{
  "num_hidden_layers": 16,
  "hidden_size": 96,
  "norm_eps": 1e-05,
  "init": "normal",
  "init_std_qkv": 0.0498,
  "optimizer": "adam_atan2",
  "warmup_steps": 228,
  "decay_fraction": 0.414,
  "batch_tokens": [8192, 16384]
}
Each number is 128 + 32 x the weight over its row's rms, rounded and kept within 0 to 255. Layers, rows and columns count from 0. The size above them is the row's rms in percent of the matrix's.

# layer 3 attention query, 96x96, rms 0.133, rows 0-31, columns 0-95
size [129 102 132 107 115 111 100 108 105 106  86  75  95  86 121  82  91  80  85  79  83  77  80  87  94  86  83  73 100  80  78  97]
[[129  95 113 122 144  45  71 146 124 135 169 168 119  95 142 121 150 153 103 128 110 134 142 110 143 142 131 122 184  95 115 126 193 170  70  71 118 120 105  68 140 165  63 167 147 134 156 193 149 101 178 118  42 171  92 118 109  99 163 143 152 141 119 121 127 126 112 151  78 116 193 132 144 174 148 127 131 131 149 159 102 151 140  70 183 112 166 148 145 111 187 110 139 126 141 146]
 [114 150  84  83 133 121 122 128 145 182 135  92 144 158 128 119 159 136 146  74 101 138 144  81 136 116 177  94 122 150 150 135  90  37 152 158 104 174 127 155 155 101 110 200 154 173 163 150  88  66  96 157 132  90  99 138 101 122 140  77 134  87 170  65  94  83  64 152 127 109 116 161  92 136 110 136 119 161 169 101 135 155  78 138 117 125 191 122 133 152 121 175 148 142 165  89]
 [149  94 135  73 120 100  96 148 162 168 143 166 134  80 119 140 192 145  84  80 138 130 137  78 123 135  99 115 208 108 123 114 170 133  92 126  75 144  84  97 170 155 111 193 198 137 172 172 128  93 144 124  73 116 102 173  76 112 143 111 161 101 138 115  99 139  69 165 131 141 153 101 128 153 116 132 158 178 155 137 113 179 133  99 101 150 185 114 115 137 153 125 160  93 179 104]
 [132 187 129 114 114 197 168 126 155 187 114  92 114 164 133 111 114  96 121 108 135 153 101 121 129 120 177 127  92 149 148 127  81  26 163 172 111 161 100 169 156  43 165 149 147 129 140  97  95 106 112 138 162 101 127 143 144 144  94  77  80  80 121 117 120 102  82 126 173 144  88  91 104  86 116 136 134 166  90  86 148 143 120 153 121 196 152 124 117 130  57 157 125 122 136 102]
 [194 122  87  89 159 163 111 151 157 144 120  88 173  85 168 170 133 141 121 111 121 144 126  74 109 131 119  99 159 119 153  90 102 147 108 166 107 174 129 103 125  97 140 134 131 163 181 146 188  86 104 153 144 133  95 161 123 182 127  98  87  90 134 132 133 121 148 162 140 135  89 114  78  73 123  81 203 166 182 141 147 110  52 146 108 157 196 112 130 135  97 156 131  68 165  97]
 [157 109 133 118 105 126  77 155 117 133 150 135 134 105 160 113 156 103 131 126 118 111 146 117 130 142 149 139 176 101  90  83 224 108 117 109 106 165  40 125 127 125 114 171 194  84 152 134 150  88 174  98  82 137  95 177  54 116 179 117 156 105 102  87 110  67 119 175  95 120 136 138 108 167 121 145 129 173 152 160 155 149 150  98  96 157 184  83 160 105 154 114 177 101 142 105]
 [145 121 104 100 129 146  81 204 129 148 129 104 144 133 178 147 121 115 179 100 135 112 128 137 123 106 131 125 157 117  76  62 179 123 164 133 130 145  53 124 141 109  96 162 121 108 135 121 180 102 187 154 118 125 121 235 118 139 147 109  75  96 100 125 158  67 136 142 105 148 104 171 140  91 124 131 137 133 146 170 182  91 124 106 141 152 142  47 121  90 119  96 165  64 131  91]
 [124  99 176 120 140 102 133 154 127 133 131 199 125 153 147  84 168 148 161 127 162  92  77 120 120 167 107 149 120  98 129 160 209  98 131  99 151 131  87 111 141 143 136 145 164  82  65 128  86 155 185  62  73  68 112 134 118  84 132 176 158 134  84 129 140 103 128 138 112  91 149 142 179 189 129 114  79 134 105 156  93 130 168 110 146  86 108 121 150 147 221 112 124 140 112 145]
 [107 111 167 179 109 135 133  92 104 135  99 123 101 142  53  95 150 105 100 145 143 145 124 120 129 165 164 121 113 146 151 230 102 110 118 130 123 112 166 156 108 124 151  90 114 165 112  91 107 155  77  75 164  98 108  37 149 129 103 146 154 148 177 137 103 174 143  97 120 117 115 115 129 146 121  79 111 109 140 130  58 143 149 160 130 124  87 167 132 150 131 192  96 229 156 134]
 [157 121  71 105 168 145 122 162 135 123 137  90 160 118 156 188 107 112 119 128 113 111 132 120 161  88  98 138 129 113 105  59  94 204  78 172 119 163 143  89 127 130 147 149 114 151 155 149 175  86 133 160 141 149 148 178 143 168 115  92  72  87 144 110 115 120 135 149 139 166 173 125  94  85 130 170 170 139 159 109 182 118  80 131 142 133 187 105 122  97  33  94 149  65 132  99]
 [118 151 104  82 160 141 152  92 127 131 175 130 170 118 187 106  86 136 162 170  95 128 138 135 131  73 119 165 107 113 107  36 140 181 106 119 157 142 131 114 128 127 108 138  96  61 103 158 119  93 160 160 132 163 184 155 122 120 146 123  98  99 110 156 154  86 121 111 106 115 163  94 150 110 166 171 154 149  69 124 208 116 112 133 118 142 129 133 135 124  85  51 188  72  79 162]
 [ 67 182 111  69 107 101 104 146  99 162 121  99 105 171 139 103  91 118 165 111 126 120 120 217 167 126 162 126  67 152 111 126 122 130 152  95 151 122  74  99 155 131  70 141 145  93  88 128 151  40 175 115 133 194 124 195 143 137 120 127  80 142  81 153 122  76 134  98 119 126 117 178 147 148 152 132  67 128 126 143 136 165 135 139 170 154 117 145 127  86 105 114 177 143 101 155]
 [145 128 160 108 133  71  81 129 145 105 108 189 116 136  73 143  90 123 114 147 116 160  63 137  83 138 160 118 157  99 131 128 158 125 172 116 126 129 119  55 163 149  96 103 151 163 158 169 138 181 189  43 106 186 172 136 168 126 104 161 155 105 109 100 132 109 130 154 113 118 124 198 128 111  96 139 131  96 138 117 111 132 154 120  59  77 154 148 131 157 176 117 101  75 162 178]
 [137 112  96 148 129 122 119 151 130  81 161 157 133 121  93  54 153 212 119  83  91 159 201 107  85 104 118 119 147 132 161 108 122  98 128  77 105  99 133 141 124 193 106 105 104 109 122  96 112 134 105 159  97 121 132 103 124 109 161 164 205 194 144 132 132 137 148 155 133 103 198 214 160 184 113 108 134  74 185 113 136 103 133  84 133 122 124 117 125 125 185 114 116 124 153 154]
 [129 154 113 123 102  93 114 151 129  89 108 101  75 156 126 191  29  98 111 132 115  80 127 116 160 137 123 117 111 139 106 136 120 160 146 165 128 145 137  87 117 119 144  99 174 168 175 131 166  86 158 104 133 188 128 177 172 218 101 110  83  73 119 122 108 130 122 144 133 164 111 174  90 104 153 133 134 112 134 109 120 201 106 133 139 144 208 144 149  67  77 149 112 119 137  87]
 [101 168 108 125 113  79 110 166 131 105 150 117 129 155  59  77 113 233  80  87  53 144 174  77  88 112 136 114 122 134 143 128 108 114 126 122 144 117 141  90 128 142 134  96 140 117 187  95 144 149 109 135 111 168 158 108 133 163 123 155 158 137 110  94 132 140 162 164 126 148 179 228 148 155 118 112 105  69 165  87 132 162 111  87 107 108 180 128 110 121 160 108 133  95 169 157]
 [160 111 163 114 150 149 137 163 118 197  61  96 135 119  89 164 142  82 151 138 198 142  32 146  88 135 192 131 118 111 110 146 159 105 156 157 101 150  85 151 137 119 132 161 119 141 113 145 135 113 168  78 144 109 108 201 146  85 117 121  49 119  72 144 123  64 167  99 153 127  42 151 135 130 118 116 149 141 107  96 128 138 153 153 126 101  82 129 101 159 137 126 127 114 113 108]
 [ 89  97 151 167 132 146 142  90 116 145 116  96 139 101 203 116  76  82 116 153 169 144 145 127 123 144  71  90 131 106  99 108  82 156  82 133 141 106 147 167  82 131 146 140 101 123  86 124 111  55 122 187 127  90 124 186 144 105 177 117  81 142 136 152 117 186  95 117 131 124  77  58 127 100 169 165 147 161 138 138 121 160 124 158 161 212 112 167 167 103  79 129  98 121 100 142]
 [151 146  63  69 135 150 155 221 154 131 135 126 139 175 157  73 207 108 137  96 101  97 144 177 193 101 133 206  39 145 128 133 160 100 131 115 112 154 104 109 187 130  98 149 110 101 135 103 147 113  97 136 144 112 134 127 101 142 105  88 126 139 156 115 182  92 134 129 123 153 126  85 137 153 113 134  92 106 106 157 127 124 149  95 148 137 123  62  94 126 127 117 132 183  89  85]
 [103 110 187 149 135 173 153 164 111 154 116 116 117  95 141 165  72  96  92 184 158 136 122  78 140 121  87 102 159  99 158 117 150 166  76 177 135 135  99  94  68 116 137  68 120 128 107 181 134  69 144 115 119 113 131 207  97 189 188 143  83 145 128 133 125 137 173 146 127 103 143 169 146 132  90 139 116 130 111 104 138 114 126  75 151  56  78 153  82 135 108 104 178 113  92 132]
 [157 164  82 127 140 145 175 112 109  80 163 165 122 103 192 146 126 147 149 134  54  85 171 113 185 123  50 145 120 128 179  91 103 156  98 125 130 123 139  58  97 150 110  96 129  94  90 159 145  46 134 128 109 126 127  96  96 196 125 146 194 141 175 139 117 180 105 145 109 153 144  98 134 122 139 144 118 180 122 163 125 147  89  94 147 140 138 159 165  77 120 150 168 117 110 149]
 [147  62 184 148 129 139 161 108 123 150 104 198 121 121 119 172 162  81 203 142 132 133  62 139  92 155  65 158 148 150  73 131 135 157 143 148 144 132 167 154 114 104 160 123  57  80  68 170  91 143 163 164 112  64  90 118  98  66 118 102 156 127 126 136 150 157  89 108 132 133 133  65 165 118 148 143 127 162 157 177 134 123 147 131 121 133  74  99 129 123 152 144 108 137 110  98]
 [ 61 109  99 174 124  98 122  57 156 129 133  95 103 130 160 106  69 149 148 156  80 128 175 139 168 156  65  80 154  97  77 102  91 185 142 142 191  82 171  87 139 135  76  86  98 113 147 170 116  89 117 134 160 176 110 140 137 192 144 135 138 177 142 142 160 179 124 121  96 139 149 131 136 109 144 160  82  91 131 152 140 173 164 124 111 126 117 151 115  96 110 133  97 126 160 180]
 [150 120 163  55 123 128 146 200 128 139  98 113  77 157  98 205 112  81 126 178 154  80  69 129 151 132 163 158  46 140  56 146 142 179 135 166 108 164 133 111  94  86 169 119 128 114 149 144 140 123 159 109 175 131 130 149 145 176  85  91  70  65 121 130 145  95 161 106 150 171 131 113 133 126 132  96  97 110 108 122 121 121 154 143 155 124 127 109 105 116 112  93 140 159 117  59]
 [162 198  98 122 106 102 143 140 137  77 127 131  83 105 131 195  66 129 119 115 112 113 150 132 154 125 112 113 147 136 171 134  97 156 115 149  75 149 131  84  97 110 165 135 171 166 184 147 161  79 155 120 112 183  89 149 156 210 116 115 138  75 134 112  65 155 141 154 151 156  97 148 110  87 139 163 153 166 123 123 117 181  66 136 139 129 192 174 149  85  90 161 134 111 130  88]
 [175 123  48 115 146  87 126  85 150  46 136 143 120 142 114 112 133 174 172  75  94 106 166 157 131 149 141 132 124 160 123 132  81 121 126 100 108 124 156 137 171 168 106 137 101 106 160 103  85 133 126 134 144 142 100  54 138 153 107 114 177  87 143 138 122 140  57 134 113 138 153  94 102 124 154 106 171 144 134 141 123 153 121 185 128 232 175 125 180 102 110 175  67 141 148 147]
 [114 102 178  80 109 111  81 194 126 129 152 190 132 144  77 135 147 154  67 117 163 177 100 113 110 118 149 146 131 125 110 141 170 122 135 100 106 105 109  97  85 163 143 148 140 164 167 140 125 183 150 117 113 129 175  96 129 102 150 148 147 121 102  89 135 111 196 166 130 105 163 236 153 157  84 107 122  77 154 109 119 110 140 101 100  67 149  99 100 145 179  77 167  85 121 134]
 [163 131 115  89 141 180 185 110  99  97 145 135  70  99 162 129 107 128 113 131 123 133 106  68 106 115 117 152  99 156 167 130 112 145  75 162  81 150 142 121  53  87 180 119 144  77 148 157  90  79 128 176 106 131 114 117 124 199 164 115 135 121 120 172 105 140 129 103 214 142 168 117 149 120 158  98 119 195  89 114 125 158  96 168 162 135 138 141 174 104 103 117 166 146  92  63]
 [116 175  68  88 162 119 148  83 116  85 146 110  99  89 159 169  52 130 153 158  44 111 137 148 162 148  56 118 122 141 136 108 132 173 125 141 122 129 168  61 124 138  85 113 129  92 152 164 139  48 146 155 129 197 134 124 138 187 118 124 130 120 135 146 138 163 122 116 123 155 149 113 133  77 133 158 119 173  88 158 134 192 107 131 114 170 163 144 144  81  69 154 143 114 117 135]
 [141 171 122 151 138 121 144 112 152 114  75 134 107 143 118 176  67 132 133 117 112 120  71  92  54 140 105 148 138  98 110 135 124 133 166 184 166 117 204 152 117  63 140 138 118 125 141 152 115 193 159  95 128 167 127 145 142  96  74 135 114 108 125 108 143 118 151 112 155 163  27  74 126  70 148 149 138 142  77 124 119 175 101 165  80 133 159 155 123 167 120 174  80  84 149 118]
 [165  79 156 135  89 119 121  93 117 169  95 155  98  84  85 171 105 134 115  98 185 156 112 123  65 127 202  98 156 125 128 139 139 121 146 141 101 111 101 168 148  63 153 120 150 106 128 133 143 168 171 106 144 134 125 162 171  52 144 130 125 111  92 175  90  97 141  83 203 105 104 154 139 128 136  97 177 169 146 113 133 120 153 155 147  96 116 215 130 153 183 141  80  93 136 118]
 [168 129 122 169 103 111 112 139 132 134  92  86 157 150 129 132 187 102 153 114 177 106 160 182 160 132 136 112  96 161 113 137  70  99  93 125 142 135 109 220 160 140 161 155 106 170  82  64 132  98 103 125 148  88  69 145 107 103  98  78  98 112 157 111 110 123  80 112  74 131  84  81 105 157 173 124 165 149 161 138 128 142 112 163 159 190 125  96 148  78  74 144 104 166 154  95]]
# layer 3 attention key, 96x96, rms 0.134, rows 0-31, columns 0-95
size [107 112 114 119 104  91  96 129  94 112  90  82  92  85 111  81  82  80  82  78  84  72  82  87  82  86  77  82  96  74  78  89]
[[134 135 159 121 119 103  85 124 181 166 138 194 120  99 130  89 173 118 115 112  95 164 107 128 177 135 127 149  99 112 136 181 157 133 154 130 121 129  93 109 113 187 105 123 150 112 105 152 133 132 199 106 113 109 161 118 163 126 167 121 157 131  91  92 159 177 117 170  90 110 166 119 152 180 104 125  92  75 102 176  62  88 193  98  86  27 153 128 122 116 163 156  79 142 133 139]
 [131  93  93 116 132 162 144 121 178 208 146 119 143  56 177 184 131 177 112 102 104 122 160 107 139 109 124 115 118 150 133  86 123 106 104 151  99 130  87 112 162 151 140 145 163 119 160 149 153 105 129 156  96 119 145 186 129 137 142  79 105 132 119 118 151 162 125 102 194 115 184 107 115  85  86 116 149 155 154  95 159 102  57 100 138 163 190 160 120 109  33 138 190 129 145  94]
 [140  91 160 109 140 132 122 152 126 175 112  80 129  58 154 190 135 159 105 180 120 121 136 101 150 101  85 110 118 110  79  86 170 172 104 124 137 133 160 113 185 144 132 170 162  99 141 158 158 111 134 225  96 143 138 162 134  87 129  96  95 155  94 145 158 169 120  96 125 136 189 146 160  89 125  82 170 167 159 103 140 125  88 159 135 145 156 128 104 102  58  85 175  92 142  91]
 [133 125 121 147 143 158 168 164  67 122 105  44 100 122 104 144  81 152 122 120 150 111 135 126  96 107 119 117 147 120 102  83 107 129  78 148 156 129 146 131 189 113 106 134 123 123 100 132 133 124  85 183 165 126 105 128 111 166  70  99  56 151 154 191 115 103 157 103 131 190  86 183 124 124 137 112 179 116 112  87 177 128 134 157 179 186  91  68  95 147  70 101 163 121 135  80]
 [134  87 161 173 114  72 169 117  90 123  94 105 140 103  80 120 149 132 153 151 103 151 172 131 104 115 172  96 195 137 153  61 153 192  95 102 131 103 182  72 135 144  85  99 129 133  89 132 153 110  77 122 129 149 105 137 125 141 130 163 144 220 141 169 144 149 170  99  67 131 102 147 159 160 104 134 139 122 136 127 211 102 127 108 154 100  79 153 127 112 192 103 133 114 109 104]
 [133 105 195 113 145  69 112 166 135 156 140 167 126  77 136 145 133 167 106 147 119 177 146 113 154 115 140  89 174  85 160  99 169 147  84  72 111  89 190  81 138 169 105 189 140 154 144 165 141  76 152 160  65 153 141 127 107  87 132 142 159 157 102 178 154 155 142  87 134 112 177 134 181 151  90 155 108 144 139  97 108  75 139 131 106 113  63 127 107 121 158  87 135 119  70 133]
 [135 104 162 107 136  77 126 158 149 116 151 143 138  66 141 159 110 149 128 129 138 121 139 115 189 122 132 116 179  58 155  80 153 160 117  50 127  92 183  90 128 196 111 180 147 122 124 175 148  79 145 129  62 161 153 146 131  78 156 158 152 165  97 169 152 159 103  73  68 109 159 130 169 139 128 131 112 128 119  92 111 120 147 106 132 126 127 165 167  83 188 123 109 102  66 140]
 [170 110 144 105 126 147 103 151 121 159 113 126 105 141 173 127 137 131 110 102 115 122  67 106 104 137 131 149  47 139  82 158 151 101 156 176  99 182  90 172 177 101 178 162 136 109 171 159 103 147 157 151  96  92 145 176 165 110 104 120 125  57  67  90 153 143 112 161 188 140 128 162  66 104 142  98 140 133 108 103  62 153 129 162  88 144 193 103 150 143  67 149 123 108 135 109]
 [124  82 103 148 138 149 161 103 125 130 103 107 141 150  73  87 110 101 170 147 128 130 119 124  51 113 111 150  88 163  81  93  96 125 129 202 122 154  81 130 148  92 126  44  88 121 140  95 114 154 140 103 201 108  95 104 109 208 122  86  85 102 143 152 138  93 150 151 201 127 139 157 100 102 120 142 177 119 118 142 213 129 143 132 113 114 102 123  92 144  91 144 135 144 178 143]
 [104 126 113 125 123  74 145 118 130 111 135 135 142  82 128 143 104 166 142 147 152 125 180 130 186  72 128 134 193  91 163  35 122 165 111  65 121  55 192  92 105 169  98 143 138 142 139 138 144  79 124 134 116 163 123 117 108 133 159 142 119 180 123 160 139 145 121  65  60 119 146 106 156 128  90 158 109 123 142 132 190 107 151 113 167 129 106 163 129 103 180  93 147 102  54 132]
 [121 193 163 124 126 113  79 176 142 134 141 170 119 123 164 162 163 142  94 110 148 156 136 137 187 146 159  98 165  95 181 154 158 122 131  51 142 129 174 131 102 133 125 200 173 140 118 134 136 128 117 118  79 145 171 134 153  42 124 171 182 155 133  75  96 150  98 133  60 146 101  93 145 162 129 112  68 108 130  97  64 124 141 128 142 138 140 124 163 121 184 111 125 123  75 116]
 [134 141 134 165 110 143 153 118 106  50 117 169 136 137 103 151  94  74 170 124 149  84 154 173 156 127 149  83 136 138 115 202 137 105 145 100 159 157 160 140  93 171 111 124  81 100 131 120  99 188 131  93 106 166 147 140 124  87 164 142 130 148 174  60 103 118 116 130  89 104 118 148 180 207 127 143  91  98 143  98  63 134 139  60 130  96 136 178 157  93 136 167 101 151 170 155]
 [159  93 127 122 127 155 121 108 104  71 111 111 104 133 146 155 104  93  97 134 129  91 134 102 202 153  73 149  71 121 100 106 119 177  98 161 117 121 112 156 154 133 160 146 140 160 222 159 141  98 119 188 116 132 126 139 131 148 141 141 104 111  96 143  92  97 143 140 188 137 169 169 168  96  93 111 190 156 152 115 130 160  91 159 153 153 147 121 109 131  21 146 110  74 157  73]
 [ 95 164 181 107 137  97 127 105 113 153 123 148 171  86 152 173 129 152 124 128  94  95 153 137 158 136 134 120 164  99 129  52 142 148 139 127 174 133 109 135 151 139 180 122 229 117 138 162 141 137 170 114 105 158  83  99  76 118 146 107 161  79  89  60 106  99 178 155 148 160 135  70 191 107 121 127 128 151 141 153 112 123  97 193 120 162 119 133  69 167 111 137 121 109 196 159]
 [130 114  62 134  91 130 160  96 121  74 118 142 111 143 125 134 101 151 127 137 138  93 170 143 176  90  95  97  80 137 126 194 119 134 138 121 102  95 122 121  83 204 105  96  78 138 144 105 155 125 117 159 173 185 141 166 121 161 155 153  77 182 130 217  69 123 132  50 148 134 159 149 170  98  84 156 135 114 155 152 126 113 104  88 127 110 106 181 144  84  95 141  94 147 145 134]
 [120 145 171 105  91 148 157  65 100  70 138 139 150 115 177 171 121 142  91 125 102  83 188 116 198 112 104 123  98 139 156 117 135 155 103 116 150 104 109 155 136 148 147 125 170 131 191 185 140 126 119 156 120 138 136  82 101 144 118 101 133 102 100 146  83  92 172 122 173 161 149 106 190  98  96 128 192 169 128 123 110  97  50 191  81 165  96 156  95 150  91 142 132 118 177 133]
 [208  80 115 158 114 122 123 150 111 117 118  87  90 132 114 132 103  55 160 130 135  74 105 102  67 129 158 152 115 160  68 111 154 165 149 153  93 124 136 127 141 155 114 143  46 104 139 146 154 160 146 166 116 119 131 148 186 108 148 106  84 135 134 192 148 134 116  99 157 134 130 207 103 130 149 144  84 105  83  80 147 119 161 124  93  62 159 121 170 120 114 131  79  71 125  89]
 [ 79 159 134 141 137  68 129 148 123 196 141 109 129 118  75 131 107 153 136 138 163 185  86 162  24 119 155  58 154 164 108 149 105 110 158 101 122 127 122  77  96 100  97 118 123 161  92  88 101 149 124 102 149 147 129 120 134 116 138 158 157 170 144  94 153 163 131 122  91 139  98 143 123 160 103 120  39  81 105 142 142 144 189 100 149 151 134 121 161 133 198 144 106 152  64 114]
 [154 118 125 117 200 148 126 125 134 110 126 143 124 157 198  65 138 109 140 125 112  81 155 144 182  89 155 171 142  95 162 147 124 104 144  83 161 107 134 153 134 202 115 149  89 112  92 122  97 149 109  98 120 144 146 142 109 115  66 100 205  96 158  88 189 155  87 123  81  78 141  77  77 133 172 151  86 162 150 141 128 118 137  74 101  75 109 154 132 131 123 139 132 125 149 194]
 [155 114 150 115  57  92 140 113 119 142 139 104  81 123 106  69 161 112 182 157 120  80 173  90 147 157 156 144 175  88 157 129 168 157 150 140 115 166 146 125 128 103 156 102 163 153 161 172 107 111 137 143 125  52  80 109  85 148 170 123 117 145 114 169 136 132 122 112 136  89 189 147 142 129  72 132  77 133  70 161 120  78 183 163  95 128  93 108 159 131 189 158 162 183 134  92]
 [ 64 180  80 138 137 126 156 114 150 182 106 163 107 107 112  83 154 205 135 123 141 160 147 172 143 134 117  90 146 101 174 128 110  75 133  98 164 126 131 131 123 142 159 106 217 129  97 107 113 139 105 124 141 136 104 147  55 109 160 121 132 166 112  65 126 137  95 168  95 115 165  58 116 148  93 167 125 133 187 165 118 125 152  91 183 139 123 110 108 136 147 112 153 205 164 158]
 [ 95 142 144 156 189 117 119 156 146 148  98  95 114 158 164 106 133 103 109 151 193 151  57 117  86 204 157 119 160  95 124 100 168 111 123 146  87 147 115 138 109 123  89 146 158 141  81 117 104  89  92  74 142 147 121 149 184 108 115 123 131  83 157 109 136 148 104 166  95 112  69 116  72 127 149 105 138 115 145  94 143 140 166 148 127 163 164  69 164 149 188  69  87  88  57 120]
 [ 57 151 110 156 143 106 118 129 123  90 177 174 149 112  96 163 149 110 106 156 152 128 133 156 159 149  89 115 131  90 145 141  74  74 141 107 152  98 134 108  55  95 136 102 157 197 189 114 111 187 138  66 147 159 113 125 113 143 148 146 144 142 166  50  91 133 133 162 132 149 155 134 147 144  81 155 146  66 147 132 115  89  88  78 130 156 148 149 127 134 200 133 159 189 100 121]
 [158  68 138 122 136 142 109 163 132  96 138 114 118 161 172  92 113  94 127 152 163 103 117  94 129 128  94 138  80  93 141 181 152 132 119 132  95 129 185 172 158 211 104 132   2  98 116  84 147 129 125  97 154 160 163 152 168 138 110 117  95 127 150 203 163 155  97  88 136 118 121 150 100 106 147 101 138 135  99 124 137  86 102 108  73 101 112 173 192  92 139 118 100 111 107 142]
 [154 131  72 141  83 161 146 118 128 147  81 109  98 114 130 151 149 202 126 133 105 110 157 147 176 106  96  59  76 142 130 174 114 150 133 115  91  98 115 112 112 167 118 106 148  86 122  90 165 107  89 212 160 138 135 167  80 120 156 150  80 183  79 177  93 120 125  89  85 128 129 130 133 101 102 158 149 138 194 159 133 127  87  98 158 138 108 147  89  99  79 140 134 177 188 143]
 [ 71 164  69 159 158 127 102 128 147 172 121 179 117 150 126 199  98 178  95 111 114 161 109 222 139 113  94  90  82 130 103 144  94  69 115 113 168 132 106 106 115 129 132 122 100 143 117  83 164 152  99  93 151 210 125 166 152 123  96 121 129 116 148  85 110 145 151 138 120 174  79 103 121 129 161 107 142 108 202 116 134 154 120  85 167 120 120 126  80 104  98  66  96 119 142 159]
 [133 118 185  90 143 132 120 110  94  86 128  88 121 123 155 141  98 101 152 120 117 104 142  79 135 156 112 149 119 124 122 102 135 198 112 148 112 145 143 183 180 137 148 154 113  90 169 150 124  67 142 156 115 108  93  86 112 140 116 122 105  81 107 171 109 108 143  99 169 131 184 154 162  78 133 107 183 207 119 125 113 119  66 209 102 197 126 114 127 147  59 158 150  81 177 125]
 [125 131 196 149 110 141 146 184 148 188  87 108  99 130 171  93 153 185 146 140 139 150  95 117  90 134 134  55 162 116 129 147 181 135 155  83 131 142 141 142 149 127 130 107 121  95  78  65 128 104 146 111 169  97 145 176  88 120 115 128 117 173  90 185 132 139 117 126  82 128  76  85 116 110 169 102 114 151  79 166 129  73 181 120  80 124  39 110 104 107 140 139 130 173 149 154]
 [ 69 187  39 155 140 149 132 151 129 137 125 169 106 129 132 165 134 154 131 136 180 129 138 177 172 119 110  79 137  97 139 156  74  89 131  71 169 105 122 120  65 150 116 116 140 160 144 103 142 150  82 107 158 152 115 163  81 124 128 138 129 172 131  88  70 140 122 129  74 147 121 101 130 152 108 169  98  85 180 139 116  98 119  51 203 137 109 134  99 108 141 132 136 204 139 147]
 [165 141  92 156  86 188 129 158 128  98 126 103 131 126 175 173 102 107  69 144 153 134  85 115 130 128  93 137  69 136  91 132 150 115 127 179 107  74 109 148 108 115  99 143 115 145 133  71 148 154  76 193 155 122 166 185 171 118 130 135 128 148  76 200 107  84 100 140 147 154  95 156  46  82 106 158 147 110 146  95 148 135 119 113 133 145 172  86 158 139  98 106  96 115  64  93]
 [187  77 207 149 102 130 120 163 128 143 106  85 151 103 108 167 106 125 107 132 123 125  81  73  69 162 115 117 120 151  86  87 202 149 103 172 104 170 110 118 142 122 140 134  87 119  98 116 161 140 175 146 109 140 174 173 157 127 183 152  61 118  61 192 149 114 132 118 143 143 128 169 175 133 141 106 127 120  87 104 160 107 136 129  77 162 162  98 129 113  89 137  76  85 139 112]
 [106 140  68 143 131  78 130 105 154 162 124 125 142 148  98 103  98 128 131 107 112 165 124 191  81  83 170 119 105 174 120 152  99 122 136 152  96 123 155  77  92 150  51 114 113  89  90 125 134 140 117 110 144 188 131  74 179 118 131 119 135 127 185 110 145 161 126 102  95 128 101 131 100 169 156 145 106  67 153 133 134 171 165  96 147  48 150 165 161 113 208  92  89 139  82 173]]
# layer 3 attention value, 96x96, rms 0.0861, rows 0-3, columns 0-95
size [109 111 108 110]
[[ 85 139 141 127 113 165 114 104 120 108 123  86 131 123 162 205  84 136 109 118 106 202 141 167 139 144  95  88 197 106 159 111  83 107 117  87 144  88 141  61 154 129 106 173 120 147 163 155 109  73 155 111 137 162 137 123 140  92 179 160 124 151 136 115 197 159 148 109 124 136 166 176 115 179  71 106 127 110 182 146 142 156 134  57 105 120 100 163 131  80 104 153 129 111 134 187]
 [139  97  75  86 179 141 161 140 113 143 109 149 146 166 108 105 143 114 152 143  96  62  57  86 106  91  96 174  92 139  99 149 151 104 135 223 149 110 105 177 125 101 114  89  81 142  93  96 186 186 144 100 163 117 132 183 143 124  75 122 116 112 147 153 108 155 120 118 142 111 136 209 132  77 127 171 155 107  91 130 179 116 129 122 112 122 109  81 130 149  82 127 128 142 130  79]
 [111  96 122 108 108 135 115 146 143 116 138 112 133 167 143 149 168 171 171  67 108 105  84 122 146 117  87 100  84 128 144 126 139 143  97 103 127 165 133 220 192 147 127 116  82 134 117  61 129 140 109 154 143 127 165 140 115 133   8 147 142 172 141 109 104 118  85  94 124 138 106 110 177  91 146  93 156 132 156 118 146 156  51 131 132 200 113  77 140 129  94 132 189 123 117 112]
 [104 148  74 141 141  72 139  99 198 125 108 124  82 134 119 110 120 132 126  78 176 164 156 202 103 136 109 167 138 154 128 119 149  96 112 173 125 133 117 129 122 115 121 110 126  72 100 151  67  87 100  90 124 110 136 183  46 181 196 133 178 151 150  91  75 133  95 138 130 110 173 125 156 202  84 160 168 168 129 127 129 136 155 113  75 119  96 109 169 124 134 111 104 135 143 148]]
# layer 3 attention output (transposed), 96x96, rms 0.0949, rows 0-3, columns 0-95
size [130 133  94 120]
[[144 110 152 110 160 103 156 157 117 171 117 158 138 161  96  83 183 112 121 166 171 116 118  95  87 129 165 120  93 137 109 147 172 138 102 145 161 111 128 136 142 125 143  93 142 107  78 194 152 116  91 123  64 129  72 114  93 184  79 164 110 129  89 147 133 185 100 120 187  89 115 159 182 104 195 118  84 126  45 103 130  90 108 150 165 142 131 143 136 146 179 153 157  72 126 107]
 [ 99 123 134 115 107 174 109 124 101 110 165  72 111  99 149 144  89 131 166 119  81 164 119 177 163 129  89 114  61 138 104  79  78 133 143 122 102 142 110 113 125 133 131 161 148 119 126  49 115 138 178 163 201 116 167 135 188 126 165 132 103 113 100 107 134  61 172 143  54 192 162  87  98 140  96 121  98 161 177 127 125 132 120 126 134 134 122 109 132 121  64 139 134 195 130 177]
 [118 112 155  97 124 158 125 129  76 194 100  95 151 129 119 145  95 102  77 157  87 126 125 169 183 163 114 143  53 127 120 185 105 109 145 166 150 143 100 105  99 106 102 132 149 129 101 135 163  97  93 145 167  87 179 164 186 133 163 118  80 148 184 138 158 137 145 181  79 149 120 121  89  98 147 101  89 115  59 171 100 155  74 141 131 172 141 129 123 128  51  90 119 106 140 112]
 [146 137 165 162 119 142 199 116 120 174 133 159 134 139 124 143 169 134 187 119 116 129 111 145 153 117 134 146 141 138 127  43 192 108 111  50 169 107 165 150 142 116 136 135 123 149 115 167 149 116 138 120 157 152 133  60 113  72 153 130  69  98 116  32 184 116 170  86 131 113 107 117 138 112 151 126 155  45 118  66 169  85 128 120 148 142 146 159  97 119 143 174 130 108 113 143]]